Weights of a small GPT-style language model, trained from scratch on English Wikipedia: learned positions, 155M tokens.
Each number is 500 + 25 x the weight over its row's rms, rounded and kept within 0 to 999. Layers, rows and columns count from 0. Numbers have three digits each. The size before them is the row's rms in percent of the matrix's.

# down: layer 11 MLP down (transposed), 512x192, rms 0.0423, rows 64-109, columns 96-191
# gate: layer 11 MLP gate, 512x192, rms 0.112, rows 65-110, columns 96-191
# up: layer 11 MLP up, 512x192, rms 0.119, rows 65-110, columns 96-191
down64 107:528506538488475477501569502522468483498488502530483494463497493510476510517521426487548484542512509493541494506486476498522511552535516508538506527533511527486480503515491527475505522503481578480477507515504488467535480478504467503522482516522490499498491550502467511499506526471522512486
gate65 091:474525493503468482500509540535529484497474486478478472492493504499504489568512456518476471501508497503498484434530492496478485497531497518477504478486538520469506482514512505496522540482479490493520459514455524519474472484526431497500518517508530515507437522495519493554504528501511492540
up65 095:514487525492489513500516545494478472477495480502499495505530485485510506526540501504450492487519479491472501476495464532495506476499488491517495490442488508499551501498487476552529523472516469516518508551514469516498479464475469536461521502484507548528478494427449488491546481459492470497
down65 099:528497514481548502516471506517488520479481523462480503522481512495503480492483531493537484456538493517460483518476488512499496499531511517485528558462494467510466476479461471485500467498523508514487520493494481481524463503490553483490508491537502499530527491515481541483495482547491530455
gate66 092:495539515467480506510496496514507436540478513497454481526471496537499538526467478561522494480522500478516485475497495495500496512527500435488529505503509506510496513496537495477519528523475546528507496487512514524508510501482531468519472493495514515529515456489487504466515455461504488525
up66 093:545510493521488538487474517481485481537514456522489477498446473508527520471478549543470519498498478494500562488520494503489492494516537467513443493524527494509545503512498494516541461461497506474480556502484533508510501487488504480505527507521495516512507479477505490512487449470495439522
down66 098:472501511476519467488485471510519489499528501508523501521518528492486504507550491487537495496513498509482497507494526489500463508493432453480553500450499527525516517467514469531470494501479501502478473511476505520512475516481484488509483447492474525530484493476463504503498489523527525548
gate67 105:502493463474541470511521479539471537483533430515489533489460505510528467508508536471533534503506519562506512481513560487492512474471498486511462505494463500506538541474501490508504488497512528506484512509533493503505510501520536468505552474506498549492508501506497510511492517563453476453
up67 103:483498490496504484491517464517493444514497511499506514477487483502500496508520513504494535497434531545538494485512535427568512521456494521520514531504486529519504470519506526509508492491478515548535492449488511520497503474480516459494462487492488503525517492550478551536516503458516495500
down67 100:454500485506486481514486496454451507471527477484520512497450480475503479513526520499501503553513580513516542488471504532521467542500506520521510477469467446528517508460497496475467525526506481550498506519479465476466482504511494484516441451509472524534551512519501495475473497528501497495
gate68 102:500470513511448526505493523522500505497499469526467497485516524496548520482508496483500472523498515459525510480514509434518526490484525540461540516486478515516479540507535524508529490486462499503461446492502527502505497506518440542509507462511512496508505462503472522473470547509520538507
up68 106:524504524458523505527525541470516513505490507484502498531483499523488450497506486536510501472512494504495495521498502482508449485467486492467533502547510498537475478505496539546491479482460522493540522525479485507491499521518487488478507506523505503487480524525523476504540497538482491541
down68 099:485479503522498488491467481493482494517502474509508481518474494493484476522461524483451486493505544513481504541527512505508506509513511480473477567487487522466478444501491468517546457494518522481499498572500485445490492517484470546484508526531482538518520510514489511578483516502535486513
gate69 096:527503483493464497502500506489447501476460472497492547508546512518477517476520523483441500535488483515484537541473520478508510480456543469547474503501505491480535518467491489483492537478495541457443526473509513520486522506452535502498511505510511508450516516480466480538487533569501516522
up69 099:518490564487508494470530541480486474475536481517476505497475509544550526511466503535520496513507518503494478447538469464487486487505484494475456513484539476501546480469456516498534529495540487475512490562497495494537473506501497427527494505483470492494541486514490516498494509499491516488
down69 098:517488492495481501522523499496465497523465483497486486519487455545487522521523478495565502509499531475458487495450518491498488517519500489494480516541502481485541516470464524506527521498522486489507530481427481507502512485508493499457511505475488451507490513566513554490516481470570495464
gate70 096:452508461431465486501470536532508487509491531505499508495496544501486507506497546505488484484451509480502443453506519484481514525480512458490489549474544469541493547481511485544463501482476491513509480511507520573508507542547527507485510506473447427500491466519515500533496537493509502483
up70 100:545483482489449493483517499483487532511490485500488502535485555548462505496468502508457491501551494509512536497456523448530471478485506490510521495475529487509523518518493472482491502525483556512539464493525532483472484474512484533514533484463508453517493485491495469595542563515474541471
down70 102:492498493518498490493489493491514480506476503527492516464504517514472467484535478499528527464497496522491531486488529483553505494548479488511515506448517481500519472494514507515475527497490467515489483461471532549518486490490491535547457519503510496545513471470514525538518550522529505511
gate71 102:499477476484496512495473483487483487489501494477459443521500528504490508507494464528460480492523551491530492484500518479525506497500463472473486520503449514527531490525552504485467507493502548529477486532490539475525507499497531460522506490512502543479508531503454482513499519499526492486
up71 104:509475526502469497511475471547510496464504482531489528505495556492494492497524477487506512523475469500488533501487488491473541524456476467451536421547439492460474499545509483532510491490498490523492486505531506498486509496457481555496491498486553470501530503515486494544468476485498522509
down71 097:488511519459559502501496485472525467512492506521548532534474519497535492476468526483490464502501524477523447465511503552468493496473510496521459499520473510493505483511487513510514539528498521477493490482493475524465529531466475442479516508514452516528444489492443516509481477532499488501
gate72 098:477435512479464520489505521530525508497512483519482489475515473528527513505516513446466461524504558468462482461470548517510496504448527530473501507542472525501531465516509516536470518481504486545506515483484458512549541514483516463466485486573544441506479488487517483489533523490515532514
up72 096:497497544518499535456490504471488506512477561428497518529495488537488500463489527495495493542529535481526492472512526499531513512496482462482472527497512496496461482491515510521515519552505488518456516484516473508496484473468488540509451508540489488541512494530509489473484489496461519445
down72 107:497487520514512499492499511536492504513498477511513491449485501497507474486497530436478541531502490506523529489502525504465477501519468530489471547506509505538523477493533476498454521520504471499470513481471516519521477456450519518457495494515494477474505504523532479495507506482501479486
gate73 098:540507526525490530514500527496493504531416468505483535482550534459495450483495525531490475505481475480498493490496483493481500485462495472488497522524511503501508496484473543488502531497488465494499566526473507486502503485527531519525474513547490491483502512532499485532481496482471507478
up73 099:490461507515482507444513486493496484479514508474506524495531498508509520476539448500488490492456474483507459467461482564487532525522523492530514480518511512528490495461494493482519484458557535532505482500496501502473559501461537504512492505489531469433510487509493463523525495488534490475
down73 093:492505478539488533527465464502502563492545522483467489521517482513530485501475499482491518458497449445501483518492535502567518497511463476517519522495506524519483477470464460509515486510500564502500482432504474506521500488512483489525508497526486486483504502525503471516526495486498542507
gate74 099:489488488463536506499478535470495484513451533521508500484480486507534518472491511522525475455484535483533520500511499534520483491500484486435516471503452461447502523475459501495518545512530519510521547513484501537446483519500448488463518488538511501520514519529461529501475534469538476483
up74 098:485465479495463503507540567550450473510517500538517496488474479501486488496531503494483518499500484487488482517508508450527472537517492496516530484506530512512528511470510480448478523501497557492470474526530479499501472515500493514478518478508514509516504468531487565539512519529499508456
down74 102:542487465486505448514477520511531432542485540500473527481503491493497468487485493517501519511543431484467493536487496485493486512488517466464476492509473502548475475498516498480483510497549486517521498493485535506481492486511465521487501509550523502500491485528494539503476499521480487485
gate75 095:501481523493520498513480508495520456484513499501484519508491502526531495485479467549491541508479437494492523499434494494470502517542525572444497528499513488466506507448514502513492497511464502530513513471528535533470504487533535536481467487503486483544496479499502501486505490508486477519
up75 106:475493492486558500524520485524497497479514492472494475457515498472488480502526551542494549496484491494473510482412497526455513516503521473509486485466468502474540495497494480468486488521506515484497510561528486505480522510513500504482458509535488487490533466476488510477484489486514486511
down75 101:507481504481485458518508469476514488523498502455517498516502501515474478540531541486514515503544512505476493511450470519498499516514492489509511515455519540514537539496451475505468519509508544471501539521491514497520525478456529530468513556481470529483510526492512478504483464482526490555
gate76 097:495510521541448454492507509524522523466490473501496478514484487461466511519488506531521505508484494512519529486482505489526517537506523520511496502470505520521531507510508539444512478475543516514469479494512513509521464505501511478468520478532509458500505500464461486501526472509504480481
up76 091:481532498524518502508497519538478528533502528443529471451482532508501555430470507478500501466513500521463524520535485477498487514507533528490504539475488493455471491522531542472498484496520523486523507485475521527479458478485511484490501477525523556481465462499527514469489488493485491519
down76 095:506496503507521501517505511468508497496490458522477423495499480498482552532505497475494479515519516469511473503493492522486477502517510480521464489540483480524532503518542434456513468523482499486491488492465479490493507507546510533488526522496492489543542513535501487471463530531489527473
gate77 091:501483519495527505528510481478518482459499524515470503523464515528462473499517514463514540498461512481503527497515484551520505479488488491473501519488528436462477484547517521474464489506451505522582503515493453543486506540540472549507525502530490496520516537507481517518497496516502450486
up77 095:496511494484547505504499491487530523491495471528531494487507529492489484551485495524487494468513507473526477521498505482546505490527466468511513512458514450510551536513516467498476522476485466519531490492459509468517487503514489516488499515489527530497512461490512505519508463483500479449
down77 098:530494531511508491459503566507532478514537536515546484524540487514486474488480497501500523499514479493489451481519548506501518502470503530510518497500472499520496545521506529547468491497514511501498518485491474532512511514499522514478532490505504519486500488554460536478539515471523513535
gate78 101:533518472535451535484490502513503472511460495491500509471478549497487483481546474515497481524514564540532502497519527505507470495505476530440483471520531500447543499488491474546502477493491474538514497538538483569478537474461519483485484471504482478472481500464491503507528484517493506526
up78 100:435480465544522474478502489502480506453511462520489511511468515500525483553506515489554468515522514514486505460515503493480497514498496547509511470518479498482452503528530514531510528497537463517474486509540499504462499474529489515486474508448483519543503500487488473486458461543493549538
down78 099:503508512472493478459500509502486524519468493514522515454544476484479492480541497514524537507521498499454462487488536439471547507543552500495510489473493490542551465476489505491561478542560501543530491507509472520479489488520497516517542488518489497530506506478455519509494463464491545465
gate79 101:468510482495501495489458483511556488497546485504513509503482501486465499524492427511511480515513513500534509492513553509473515525518499462506479482481470542448513476477481541482520473518494502524457501512511498587507491492450479519548496493494491534564519510517470483520490485545484487476
up79 096:496476521484464496519504456510462464497516511514496457538450481507524486511504459503461524480477498510480529451493494550486523506487463476520509478512540498472538498524471503462523492491498485528510489510485500534528491522495500518504468481483483562480470510519494509535507510498523426500
down79 090:466501459490529479493551537481517516513526497481476514450478510492490529475436476511511460495512507490532470526486487487535487483538491509519472473506491512527492523517511528492532457504474482474524480517528503463487518508524475474545485477520538532496513506536504490522504465584464453529
gate80 102:459502445497480514520492495509503527462521488497464528523493567439473460467540488500518508528511535504518508534478487498477554479542518508488483520476495471499498445515533478497517521559458486525518490531485495472491524498528476523471495511465489498460527515501539546447493496497494473504
up80 102:492484485514474481482496501520485484517497508491521491479559466505521450553519427465515489489458508505517525459522504496526494475464496529494490517509548541476487506525505499506462491480492480456491524485504520479527543566463471440508535506504534512511467492528505492504510516509528530480
down80 092:535457484490510514470491527470538487459526483493475515482503486560476515498476485501504485501514506544483489552498484494499489553527505506487507527520520511514491466466489505552481481555519499501554488462513502478522455555479573525526503500529515508487530505482492447490509483526474490536
gate81 101:540503497482528532509529523515499494531501459523486504483479564508534472533486500474512490452482498481500491535490516517539517523513536458462496475460454507524541485484465514498463503482472451478477508480488535518509530488514451503523535460482483499479510505497496539451499511508536517515
up81 097:476523477512530509522528516525525489535477449517480475482495507505457505533521489493537504499500455503515501493489512530509518494524450480502513478535476452497483475477508474535501500487464470508485534522538489453508518470547500497486514512508511529496522500522520527501506533503493469497
down81 094:484516512488458524453489479520488518500495515512498483473514512515505507496449535501465516485498496508516523492457535511493475515531514454471511498520527538471476488538534474484525500440525489485489463496511510492523530511507461472519474505510474514490544561494526485455508497489491516504
gate82 099:540487493473495483500543468469454510499478497503444491535544465473500518503517490504482503461501514504516535533534512542491467506511498463496501466447521529491524526542492500505494508537490515522521463521497465488491528468438481510501501514510516476519478480520531492521529504489460451429
up82 098:528534535471485486490534498509501488518507467473479510503476496520465547491474469519485496525492542496534474505491464512488473537506508526493467471519526468485539488504476519503535482507478443535472518518451460499484500516540554466502490484582502459528525533521516516502480516468476521531
down82 102:506482542508497491512526454528496499513483514490439476512517502455417526456498464496508532470501480475494443518511500508503500497506467503513511524501498469471470479480489488508500522467494466526492472507505493516553533508492481502514489519519555535519535474524512439484531544459527498503
gate83 106:500477509482467473506508480548505480539494484545518524523466474517469469483472545497506449488526520511517522491500503544513554489508509504485494512479492550506531526509455498525557512493497532491517510490509503495481524487495501476486482481516492501498468518512460521531484517503531463483
up83 108:463498490499510501486541512519488486523517512494482471497463463468523490519531573510488514482499488516479519495559438515513520526519521478491465474482470523546487547508463520501483511461518493499488529489488555505485532535501501509565533486496509487458478504498532513483546523485486513494
down83 096:467519469522500468519503467547508496599483468521438481509462497512507474504449511529509504467517524517476487494497460531479515479525498501530513503565495481503481496531532509491528474520463467506526515492446470522465504500477440571510522544492464528479467491480467524482499515481495502498
gate84 106:519487484479490535503529507488481500551481532490498496539511537474516546541516468538502479495524510544486478452541511489511536517482497530506444480477507508519508493488455482498476520461491529497565474475564494467478520450483483481496499504498477497536511486506497473499522481539461533492
up84 111:541502489497466497540513458506513495511491477510461507485538535509486504482506526483503483522561470486470484512492483465415503499482462524461496512503467534507524478484483491481508509495517499555491502557520494501495499517483479517508526502464475530502489496474513539527551528483466528535
down84 109:504487492527490505469503489517532528491550478514503527488503473523536519462538540530491491514532496490543508515529478527453518453517486547480493540497488488475505469501465487550492566525501476483525447537480504459530495471534466489493506504465453472538492472505482484525468505514518512519
gate85 101:465513502496501489461520515477457515500515486497470475435483477510513481512491499516514556529508567474469498505485526560544494531498509508509468495480488552487515520492557520542535523503486500451512500533499510482519527496484481516471536495469527504463503486513524486459465486498464501470
up85 093:458503488528491493506526509506503535480515484482494477507533536483485519531497492510479539531481508510455472486503500526506515475492492524474489495498493515460511502468470477484537545496484514491512498507470485501518489531464507449479524441526542524532435501475495516494500513496525521502
down85 091:475478516492437484560533480454466508523546518473508544510484507531501521551512507509487514469491498523440495521513522499431489472477484462528510490442507477516545497488500533519448494489498462501488526492483519491512485540491500501498494478452514464486526521513485477510513520435524515483
gate86 092:528443513495518463543503477491470502488490490478498495501520505539501511463484485541541480481515457504466468490497500478489472492486539528490513522507506477512490473489536532460495496498549472530504477494525501521456505493485545530434474502493483488530494525465506537474459446505453502533
up86 100:470542511488547529513517477525525473525476530473486482468472504515508510512536539495452520520481492535531500523478527524445480499497502505518506525459489494490461512522489480483492474511485461550496491488527499500521512487499542473451461487492517470501541512500529514471483513477482496511
down86 101:520521531489498499467515526491508477514485475540511509524472506468484539494514500502484519483486502528514499551488509504506479515531536512479475497553488475555484472495509507459473475503527510461506522523517558519532423509490515510516478485472513541514507518492411499508513502507540435443
gate87 099:479504495512499495549548520485470510511498519483506483532479478501501459539539482477445511482484503492495522516526457507515513475519536522467515532516493506530464509526494515495506513526488516517506511459519537493507530506496448526504457526490467524516482523519494475494516497501472487482
up87 099:475477464506479463499515480506489477536488531502472444484497509495492467515478533532488530468465540506492511551461470517514502509496503512499484547512502527509479522459506474508542499493479495470506499535483497496506529500513496474444479511485494504508462535490470539520514509533534530459
down87 091:515521527506509504516502506503480485474504493571456574478480488491490472500512485499521499490452480510494527506469490509519513501543508481494486532508484472499484477552498481483422526508483490468514525486523524493538488520514498516516520467513491582492505526524524547484500454519472510474
gate88 098:495512526484498486541463530510489553510513531515493527536507532508450539514492502503483435500450504484524511494536502501465505520515482489462476541494504519474542495492522521524481494491516519466502484529485469488432537502514464470502513533491467519492468500477487504455508484493511482471
up88 098:475518467470496521504505566497493526517505531536528492474551511494439528500492503522531499498532494485476465489511500491481449498487474490468511499576494535510496476507516543513483547498514540511470500513519502512461484492496512502492482511502513499487485471501548518530468516484554477522
down88 099:501488501482510483494526423493505529486494464506492488536504483463523483478480539532549471470531472510451500471510499474499466524535458518517505533509522500506463477491504518505496486490526499464504516499541518528511477459515481503535526485548512488513510522497506467546500510467504527505
gate89 091:457481496503465527536503482488510559520548506512489485536495476502516491536505451528544518526505459455515469489505490483522504493527551518485495491523544502523462515507501550492509463493475475503493500509499452551481523521503507458479455473469482487459474443531491514504500511560497530484
up89 097:543500515512444518512506545524505523518495498513515488496512471509489505547514483560524471498522487509464463511543525514544496506464497487514519503483513493502507519454463483488522531492510549487528537516481492452554512496490506504524505516461493491501456477511476477509492510485495505525
down89 107:509486530550471496499575503478486471542536458517497486547514485533488474517490448520495488525476510514514507512451501518509497449531511492491505488514507473527512520529473493483478517490510517562500515457500524504527520486524513502468494493537498488517508497502472494552526461529488502475
gate90 107:479516503524492502489497504493484504512480470484516490496502468483498517517529488520455508484500479472490472533531502502441484539488529518493454489463480495536535567493525488499545500559511520511462503538498492520512526489469461543472552502522497504502469455466485513481474518502465527456
up90 097:490480506559488513483505488516489511460433512460507521521491452525526471495514517481465504490462480519492497561558514454488472538502475532502485493485462475525502510471489522527539460511530531509520510517476484467477494521515521532463480454528491516559544441523513514495493511529488499507
down90 099:544503536501490529527491496528475471478486503494468517499508471522521474478489468502495449503515477497520514477546458517485526485473479491512488450464468540469492503496482538520539484506480506457483488538493507508544484465555478499505490509541495468532458521456569474498500511481498505520
gate91 102:495507499531486502555524492574498514481483520464526474476523526475517530481473521511522500511506490534504484491525505476534534525474500484528465471510453491475486502495497509485521441484484509513502420524517488490509529519540556480489480512529474531477461515489511443516520483478435506485
up91 105:500499477460511519506489495508469487511440513535465541539433511497480474544478543489472515537489530497457501539493533504475538470532483493479498502482501481511515550507501521509505479494523510508500505492478520526485501471506525501528523532507491574488528491474553492489480508519541506514
down91 100:469481465518500523511474503526501521489495499491496510516514516466510495490465485515511446480501513513503518487538440490473487505525512501518526500429464470482494519486483452460534509491545507532456517484502489520551494475518527508496493504461478492485500448511478531488478487510487507461
gate92 101:464471509485476519529554521527457516491515525482521505506535536479469509492472515480493463500485513492513504527489510489470465511485491462495474490457508528504531528506543546533470477494445457519505484494539504499473507529463476493458506475546476476540513510478512546510549504457503549534
up92 099:494467501482485516477494518527532508485576512520441511485495528536486490500490488502497495530469507555439480489502478471497491497536495534503471498486508505496551495525510491475498531487472557503508493490466482507474532534504477496537505517533488523474516469537468547500538494480538447493
down92 102:510462499469459513498453527452491503498549484511491483499531550552511515506540495521519514533522532457514479520490530525458453504545486482458490511497502505461485457465482520478533506486473485500522523488492504507479493496518502482507542498502514478494484509535533500479498498516482455498
gate93 102:506461483498510511475502514528555467485543516525515470474505513486538491488515464523469476472505524512552495468489488479512489476473465503450478495483522481491521489493498526537465508495511508521472457462483516458460489491527492492519511491477493475551528491552570508524530498479489547447
up93 099:487480456463475536542511507457501541520496471508503531535522497503502484503489485498509504470476497489505493489494492498508490506490508527492496496469468480515474488496535519520493477544510524547476522473488477521495431544504524514495508520481525521458492513452524532497518453485441535437
down93 095:477494525550504497499503463538540535536509496527501500464471484504482499505516490446525489487544511526525538513479516500473481520470514527481485508532485526530513449482524484442466515482516523538498504502462485522493485508519502491522456536464502483488472506525469526531547493503517500460
gate94 101:445498502489486445474484500507503505458505503531508490484496510519500518481456481496475519480472463555508509527469507492485501507456490484517527479521526515489513521477468474501506489506542539513548544482517532517460515472510500529525514449554504512510508476485458503533490547541504463502
up94 106:487506498494505505520480512534519470484497450494531503511516519464475514528536497522470498492520508531493423488550491483513547539524497512500504519472557479490509514518532490485507496482537523444476511512500492496507503435462494526545521466518487452521503517501528497482529506472499514487
down94 096:459556498566507548477507477514495495452536518457512494481535482513516475460483521476503507534501501461474526463502514545536517488495484481488473531508509493498446508503522505499496473461538482474528483532480522494501517489495520522533413525504483461511504507496532457460520468533497463470
gate95 089:499474480495489513506532456512494435508507507490494492506461475490499509494517538446466485476482468480538510495463493468509517471464527501518489502533550515501497546534515485527492462493507529466528490518469495503509527543536454522487540481505462519543517462502531490492557490521527516502
up95 088:474491490518488536492515479511501504517460521485537489486502487486514516482508495496468473457483525470487512492483497417570495490501499525511511503486495514482526526479485472518456458535512498489495491495515479498448509492510506517489508533473475522556504526511484491494540475455529555544
down95 103:540513469528499504540502465455546512505521510535474436474529518482493522507516496462495509507508490479523466560475524488487528502489494470498487534510515538500486546506504456502503531480516541465502516524471532481507474467485478498452511503508465494506491496517498493530517486509503510523
gate96 105:544525533548504510523458502519470507537501501499449517539500500514493509481508501549500516494477432509508484470486508529505504512542489500464496548525517448490465529448487522508488515472494491496469466477503513477488523488515493459537537535524512531487506497497509495492500483483496468522
up96 101:463477509452516478471530515508495511496483528494551538506475491531508470521466549481486521508499460485482530497461532481499532496479510492472539526530503545495495472556447520526535461491537461508491512489491528510543541496489468527521458532483487502521492523459533500488478488493498504493
down96 103:516553501515528488515488503505509516506491499487486480522493534501472496482518547478497506566517418519482505523470500484466485522488494536505504497545492525498476518485509468526536471503510439496511441550531507461461463536544461524463479498501527503479482497512499509503539501531490522497
gate97 109:430464523494526455484452518519500535478465521502511497517526471531493515528503496490506495528500539507495501526505531491534496513512471503475492497486478518503495506503503539518475473523482501465475507460536499478537514456484475502488507485516476502496518491539494473476501536488524484496
up97 109:499497482521490541545494495514507486478507479500487471542510501526465477518507497473511501542478472482468514492537487509473527511529459520513476475449487484509491494505495493548510522560524518472523524454557488499497488499474481446490524528513495523495506532466498507476479516518486458551
down97 106:481497468549499512530463505488549464463496483506489526441539461527520521485529508514508496527497533537521497492495480498556505470511490518522468516521502491508494482515529496514432530469516501491545506488512534509496547495499464501539535495505498530492495509528509467452457489478502480507
gate98 100:525517507457513504514483519488514502522475456517490508513510488449485509486493484504470505483518534532472522498463498461477478516454461509506516499504460525526501517535488465493484493488484527499505486490517475508491469496477453504540484507468474474506519517524487499485489510543462520528
up98 103:528548552477515495504506530467475458484476493497462516523521435492506514506490471461484501515492496500432514550499476509483449483539500507466533494527496514489540502505537470481521464475477490471490462521484482532506487487471501504490514520515495528502503502530536520510507461478519491521
down98 099:524466455487510469513548543441488534478538490484497501485478466490532508500565506446518517517497547522463500504502507504516453510507545516560497503511472490519503517528506506484501458507511484481470500532510472506548442534502457463499538519459481514473503516504529474514520497509513502542
gate99 102:529520514468505507503494527498464520501509492525461479520502514552499533499512522467462466497513496460496496542522528529481482527521504470527465493472520531455455476498526526502447474527496502498516451495483481470490527511507480469474458500526571501480518511507447523438557476521501481520
up99 098:524531487497452500483490500504540459495491475465505481489453514477469479532494474475508516504457491507526512513516505534518462506462507436489480468499497504511513490498485482517481527509546512506501562539486514498493483533478501482520527470500512510519509494470511504487477502486532515487
down99 099:484483476481506511543527463475517517520493479472509511482521527482519485518472474476517533536498465526543490494527512485499553484501511473488504521539489517467466514514502490503573511490481464511545503491541473530495501528523508443507512499509498516489457452518509495472466443461487475500
gate100 102:482495508510494516504504515521511480481470491518483495451485570499483519515456546553489471522548515525510490530503522485499482491479483483469521517464539502463515487492502495487468514477491527492489514530518545499500504485496495528529474485528445533524540507540484499528526479504520485494
up100 099:503509482523463451497471489523511527530499499487500522471517513506503481477479507483490502513487482500454470518506540464524534524534523500507493496508498506523522529537527482478554561446541555517537515486523484491485484513491531496514460498479494509504476476487487467563517498555478501486
down100 098:505479509499540524539501545508444442495487508500519537478452504512554517498486496523492496475500458499510487471523469504470539519489500475513534533531493479452470488523448466443494504526475472491508515531494522517500495481490459537516505498522501490532502495515534477483485460472495507520
gate101 103:496416482506483472511448505531485532490492516501504487515529497511521543513463490494525466514524477506493503509499490519502523519522502457439497502503465496490512517468493482504470494493485486477442464504494560479513525508477452467542470471503437532534518479489530464516510489514494511477
up101 104:536485545486515516490499513484469495495485479487497486505489476492483538521498521453494522547504522508515511523476511511489479463511482485437514491463509477499510545487485501532479472503494490463474528481523506474438523488510436499488496496502500508485498462495534502490534499478493482543
down101 100:506477443504491461489481492460532519472508452551510506468498516478517525438493515531456478549520478519461503510516481524518497516501504500457510487509496524539533432520472483501503477507505497497513531472494522469485471506529485491571538508486507496510496511510504521493503535482459534502
gate102 108:483472520496451502432488495479491483520507499470511506526482528538521514516540497530481499512519501495530479488482443465481457454537499493470491523488492509529508522502505524520450515496489499507477462501536528511490545531436504506517450454514519533486506488502507508560484563522511552508
up102 106:520457493481469485502529530513480540485483502515479527482490514490511501490527486506465461430480507490547483495489576508515530436451503512507517470493491491547491472528509494462543508499499484503518445533530509494560544479473502499536472497505489533497517478496505524527509505519486487503
down102 112:505455515487524471476517477470549509477504497529468495478453500512529483535544503491476518472529516490513525506500478469498493461499491535539496463523497519534462459464529479486485544538472544464499448510497451478532489489479559494490505489538456458505499505499437493512485530507497511475
gate103 098:516487525515499483457475508487505518492495515538496526508484500518492446475504501488523487511500514495557547480494479493518478570504500481450475509484510499463490536468477552494444528517478538515461538521521523504508483474490531491500496478532513520533515481517499488464506543482524499472
up103 095:490559528476494496486489493513523454495477523517482524490481502501520512479467525493499524542518489512495514514504486509501477493493507532539482496510528505498513473484497494526498489515494551511539527519473494467519528500517502507510478490477531494486531534536480529509528496540452499510
down103 093:463493521491499514509490522470498500487509520487449478496463501541504517527461485522480539440480470530452527546531501498492518486491500544504493502535478499488516461491490475471504486504511518494599507458503495517519522474512556507483553503523494509487521502512485528479483517528499515471
gate104 106:474484491468501506514515507492474483498480490500497512529519479463516506521513483521499478476475493544508526517489440525480508508516521488425505501474498485491513511470498507462504498434520524521501500483497479532497508514474448498535530537511503567450515529487495506487476471494492503418
up104 104:530488447505514468550528512461556493542499501456477495523508535527510528495485541514531539519515457490526512505498506479497472505485483486493486526519476483514536506498497518496498471488496519482512537515514515465512512486483529479477487501494491512491509478496538505464490532489503474497
down104 098:545497479572478472513529454477519492499485499459491448492466476503483525499513497442536514487475489499517489500503526557508515471532529492464522504526452534518486527512473498517510493472523464475540517495492522481520460511525497527458495543501487530509455504509460528517505502495477470516
gate105 099:478473490545500538500522455522499497472500447520460481536504521496468492475519438513499497517485512488510498500526505493483474491520473524456511465489469518488460483489505495464500478511503461499530490485494488544496468534573543501489457475483551515510516462487495508491527486509497521517
up105 104:499508513499488520480510498510489461480536492497527493489560491514528522479451504488497493521496543480515445502501475482497482525510507473457517524509525549533495492451507481519518544529475481511537498434549468510528497501464508478520532501516482490505516506527520504510503488472531503507
down105 099:497534497473487477491542493487507473480518509474495499520508483503492490474489512523531473483472540491516481495499515487497474476511519513476490530491496490531521520529512497433491500518537474521524537462491551471528474446503440503460486524528515478516449493512495515513479472529518429462
gate106 100:481478493514549565560526530515529489522486494527531524524478523497480532482469502481472497480489487483483457520492464516473504500464535494495528531461507459468506504528514544500523500500515493522491557504494488494512541459496483503487476469527463513489502521510487494452528508481480492541
up106 094:497472459504487514465505512465515494509489502549527529519550497510571506535551516452519503538499491502492442501501480478465538482546496524476428521439529477509483495460528458504490524522509469505523506531486476493474517486524486475455509514485490497468463478466479476504487534508500468466
down106 098:471479484472517487473486529486507497507509498468521499492536496457485512488467539482478537506484461500500514498541497505476537481534513487546471505467530448498476538496530534496532497513470495495479483492505516474457546487478500518509536527547493515501480488525455462503545497528494472491
gate107 098:509494528496508454520476539553548466545480531481487494515507526474490443536472455492490522471543477542502493523514498497493557509475487465473502515508485500463492495545486497521475476503492526509455484518470524509491495470510508465425525460473508516510479506514516466500510486539474500495
up107 100:497510505522532467496548526552470532464517474563492504504482489487491468489556491482539463497496510466502485495505495483492507455492537513541485551483467480529495490503538502501493534477509479491504461486521510512514515502499531514522468484490513493500455500465445513522518524465499494514
down107 100:478490471534505506514440478504518520523477516520485491481483507473446485510504473501518515537486512500513468490451494476513532525520480507504490523502525485483511484495481487475482452498495499506455481536509529486506514482518502483546511495479513527530515575476541533512508520500485530518
gate108 099:498476451466490516534519482449537471485483497494470544521466559452485518499512509459547445499538517542513462537520531480491508542473461456460478561528484511484484539447515523496541529536521479531483482498519514494482469526501512477516509488547540520485531523474500472498472522501502444516
up108 096:462493519516522510493532483525482519542515513502476481494516509476491508501514528477493488501506513491494553523482491497526508457499492512475522474553446475502544479543480511535494483516486488449415510478482532487472500505513523465459466522496547493455431508501507472501457494504510484496
down108 094:501503480487524518515473500533457493453491501458517497517471511512464512450532540522529517498516445473518483534473511500454471537502502510480486533486508516486470519505503492499486490513467523503533492473521542469455524487504497533518457486506491468461499509477512532543454426483539543519
gate109 100:502537526518504482505533464519470507479486523460521512511506518500502439507454494511525465525531513478500493467481535518502475539535517492445472469478491522508521516502477501532449536467483542527495531517486548473510550508522549472518473478536500479519503463516514444504538484501486536521
up109 097:517460548494536510497493495518551512536483499455474521470485523487505470490479541496524480517465547533470501481484531507471481470520498457536490483491519529501499504498557527513471486499456476508524472535472523486497470526507492500478514516467519510504459513468460476503481520521492517500
down109 090:502515483510525473520545501480490513472507509543515500516505511511518567478508518476475521500496479519480510530508508501505500532522460493542503481488512535491552477491521507484484475536501488463543461471475490548495518494487492496505497499508488506516504514514492531532496525499539470533
gate110 107:525478499499470503480528511480529561461472547481496463506522471472465471496512502465535517481464563540508525546530505487482467477523543445520539510531516511520509479534537498520478475540551515448500530466511516484488539483488494499499499544502482477451488493521541485516482483511487489475
up110 102:503488479491461525498497494451464487476467494493485529500548503511482502488475491492548520506492486469515484469481474484504462511536515533498468482507519479512551460507510559505480507534487521511473499497559497533508500503490506512465474502496495520459486507546479527511544512489471541511